{"num_attention_heads": 3, "vocab_size": 1024, "norm_place": "pre", "norm_eps": 1e-05, "learning_rate": 0.0152, "schedule": "wsd", "decay_shape": "linear", "final_lr_fraction": 0.0, "batch_tokens": 32768}
Each number is 200 + 40 x the weight over the matrix's rms, rounded and kept within 0 to 999. Layers, rows and columns count from 0.

# layer 5 MLP down (transposed), 384x128, rms 0.226, rows 267-277, columns 0-63
129,196,252,194,141,133,213,255,174,238,261,195,169,183,163,138,193,209,189,201,254,267,150,275,205,192,219,257,155,208,207,262,242,245,236,224,213,297,112,109,221,199,127,133,243,230,162,207,267,221,215,166,252,249,57,161,169,133,205,183,246,84,191,192
210,173,175,194,145,208,176,131,286,149,238,134,219,235,173,264,213,197,206,186,253,214,187,164,91,169,236,126,247,146,191,182,247,210,184,187,181,161,233,159,164,253,242,171,263,217,199,226,254,147,265,214,271,289,174,237,161,248,143,202,294,184,90,116
231,167,178,224,191,183,170,215,308,179,226,135,190,266,211,223,192,212,158,246,261,213,175,244,230,239,183,172,132,199,253,205,212,215,197,225,177,122,162,232,157,185,268,217,270,219,177,207,185,195,223,320,224,208,198,225,212,162,191,98,220,202,117,246
192,234,156,235,173,239,266,209,163,319,144,237,187,196,141,162,171,156,184,215,206,284,194,150,165,150,195,196,184,138,240,230,175,229,203,219,248,268,193,153,161,249,237,190,172,214,188,167,161,240,232,230,204,214,166,226,221,201,271,270,220,161,140,198
172,149,176,262,133,183,222,298,165,202,177,269,179,275,222,204,171,242,241,231,158,167,193,173,206,160,189,149,179,190,210,212,210,195,230,103,256,194,97,49,177,136,265,248,189,233,230,172,250,231,138,185,277,162,204,243,202,99,109,217,221,229,225,198
283,201,198,184,225,214,223,204,151,160,134,182,145,225,196,225,172,286,259,228,184,172,215,190,218,214,175,200,189,143,323,229,170,195,208,213,190,211,195,208,238,155,98,174,241,207,228,190,221,162,158,224,190,148,190,208,186,189,173,234,228,191,247,227
246,205,189,160,239,226,212,229,165,206,256,212,247,224,178,225,185,208,142,204,161,186,176,187,179,144,193,224,222,171,195,208,200,234,160,241,191,186,231,239,146,189,257,180,154,195,223,193,172,141,180,256,139,196,207,190,171,193,269,141,224,117,178,179
171,115,154,235,200,216,250,227,203,240,207,282,146,226,245,263,181,179,241,215,155,224,253,222,225,222,206,136,277,208,165,156,210,221,192,281,215,155,227,237,162,141,225,177,187,256,249,151,187,225,252,231,180,218,133,223,256,242,168,234,181,150,172,161
174,194,181,296,160,269,142,245,87,139,113,206,161,179,217,277,269,235,152,266,191,175,193,191,228,105,149,221,197,176,186,290,201,201,177,232,280,279,230,139,177,288,137,201,214,140,124,105,197,280,282,190,225,244,183,274,270,187,224,259,236,163,201,227
240,168,225,235,177,181,207,179,186,246,253,271,192,200,162,130,153,176,217,195,141,241,146,91,178,257,249,187,204,225,209,200,100,194,108,172,226,285,239,209,175,229,145,237,214,244,149,168,119,180,214,218,131,191,232,305,184,118,177,174,121,199,193,99
184,278,174,248,164,190,220,187,194,150,161,159,206,166,230,190,239,202,193,217,175,181,174,155,221,195,231,73,231,228,176,192,209,207,212,158,241,217,192,184,222,166,181,239,178,215,143,133,179,147,179,180,256,178,127,163,193,246,219,144,175,223,257,168
# layer 5 MLP up, 384x128, rms 0.363, rows 268-278, columns 0-63
177,230,197,196,203,220,185,238,233,129,240,241,201,224,149,194,216,190,174,106,208,162,127,224,244,211,204,147,241,141,205,211,173,183,136,194,198,247,222,250,221,167,193,188,202,249,144,138,178,182,254,278,255,115,286,248,176,201,223,239,193,216,221,199
189,200,185,183,194,162,174,223,223,149,211,218,180,309,163,139,222,212,121,195,218,212,233,247,193,214,180,195,205,220,147,183,79,224,191,230,174,190,210,206,191,182,229,255,138,229,226,262,190,179,229,158,274,244,256,217,190,225,152,203,196,213,164,225
177,200,274,193,201,182,135,85,168,201,225,224,187,177,184,175,251,244,190,192,201,153,248,191,184,141,181,197,242,318,237,172,209,195,218,292,229,206,199,203,188,142,229,202,215,183,212,261,107,169,196,267,160,236,278,149,194,228,188,191,192,238,218,229
159,178,277,238,196,142,172,266,270,238,179,204,152,140,226,162,210,229,295,198,252,138,223,216,210,167,217,133,248,177,254,232,148,241,213,265,248,261,152,203,130,151,186,147,152,250,226,265,219,264,131,195,235,205,216,210,242,142,173,226,205,234,158,146
228,166,230,272,197,221,225,190,208,206,200,206,143,191,165,196,258,139,223,153,242,206,187,174,178,241,254,131,173,98,207,200,230,122,151,205,177,220,129,196,216,180,189,170,223,196,205,243,124,203,240,204,213,134,229,202,169,229,210,230,270,219,172,147
148,270,181,185,120,218,221,209,222,242,175,163,214,210,207,234,143,244,245,208,198,225,193,240,188,224,202,150,173,153,118,223,179,265,212,180,224,209,248,210,242,194,204,187,179,209,170,211,202,220,219,128,225,254,197,175,259,213,153,188,226,180,211,245
156,185,157,210,145,201,210,124,203,168,223,154,191,230,135,289,254,186,208,209,137,108,244,205,187,124,178,200,143,110,181,234,204,182,264,162,182,182,213,186,191,257,259,240,205,171,210,233,189,192,163,201,211,138,262,212,175,254,232,223,191,184,215,119
138,221,137,187,150,195,219,268,183,230,209,194,193,188,163,82,213,251,145,162,242,190,268,228,226,244,272,315,198,181,216,191,230,194,230,182,251,200,242,186,198,166,243,223,234,210,90,197,221,282,180,162,214,194,173,239,177,230,185,204,207,238,306,252
263,158,206,96,187,175,184,185,180,190,227,239,107,222,144,222,196,214,232,101,213,147,175,141,217,208,219,242,216,168,128,233,265,248,112,236,276,175,221,291,241,164,154,202,247,182,167,310,153,229,224,220,218,155,168,242,235,163,216,214,207,248,170,174
206,237,199,191,206,300,241,171,178,148,251,227,193,198,219,155,236,191,221,188,222,159,292,196,151,160,246,200,117,234,175,293,209,240,210,235,145,204,181,197,250,272,145,168,290,212,238,170,187,278,160,161,121,306,184,227,201,191,149,247,244,229,178,163
226,114,181,203,226,276,235,182,190,225,188,225,164,186,191,182,185,211,180,172,243,231,212,218,174,170,193,196,207,276,228,150,201,192,195,250,203,238,190,203,218,180,238,160,172,125,197,272,168,142,219,217,200,162,263,201,179,200,147,120,170,272,182,233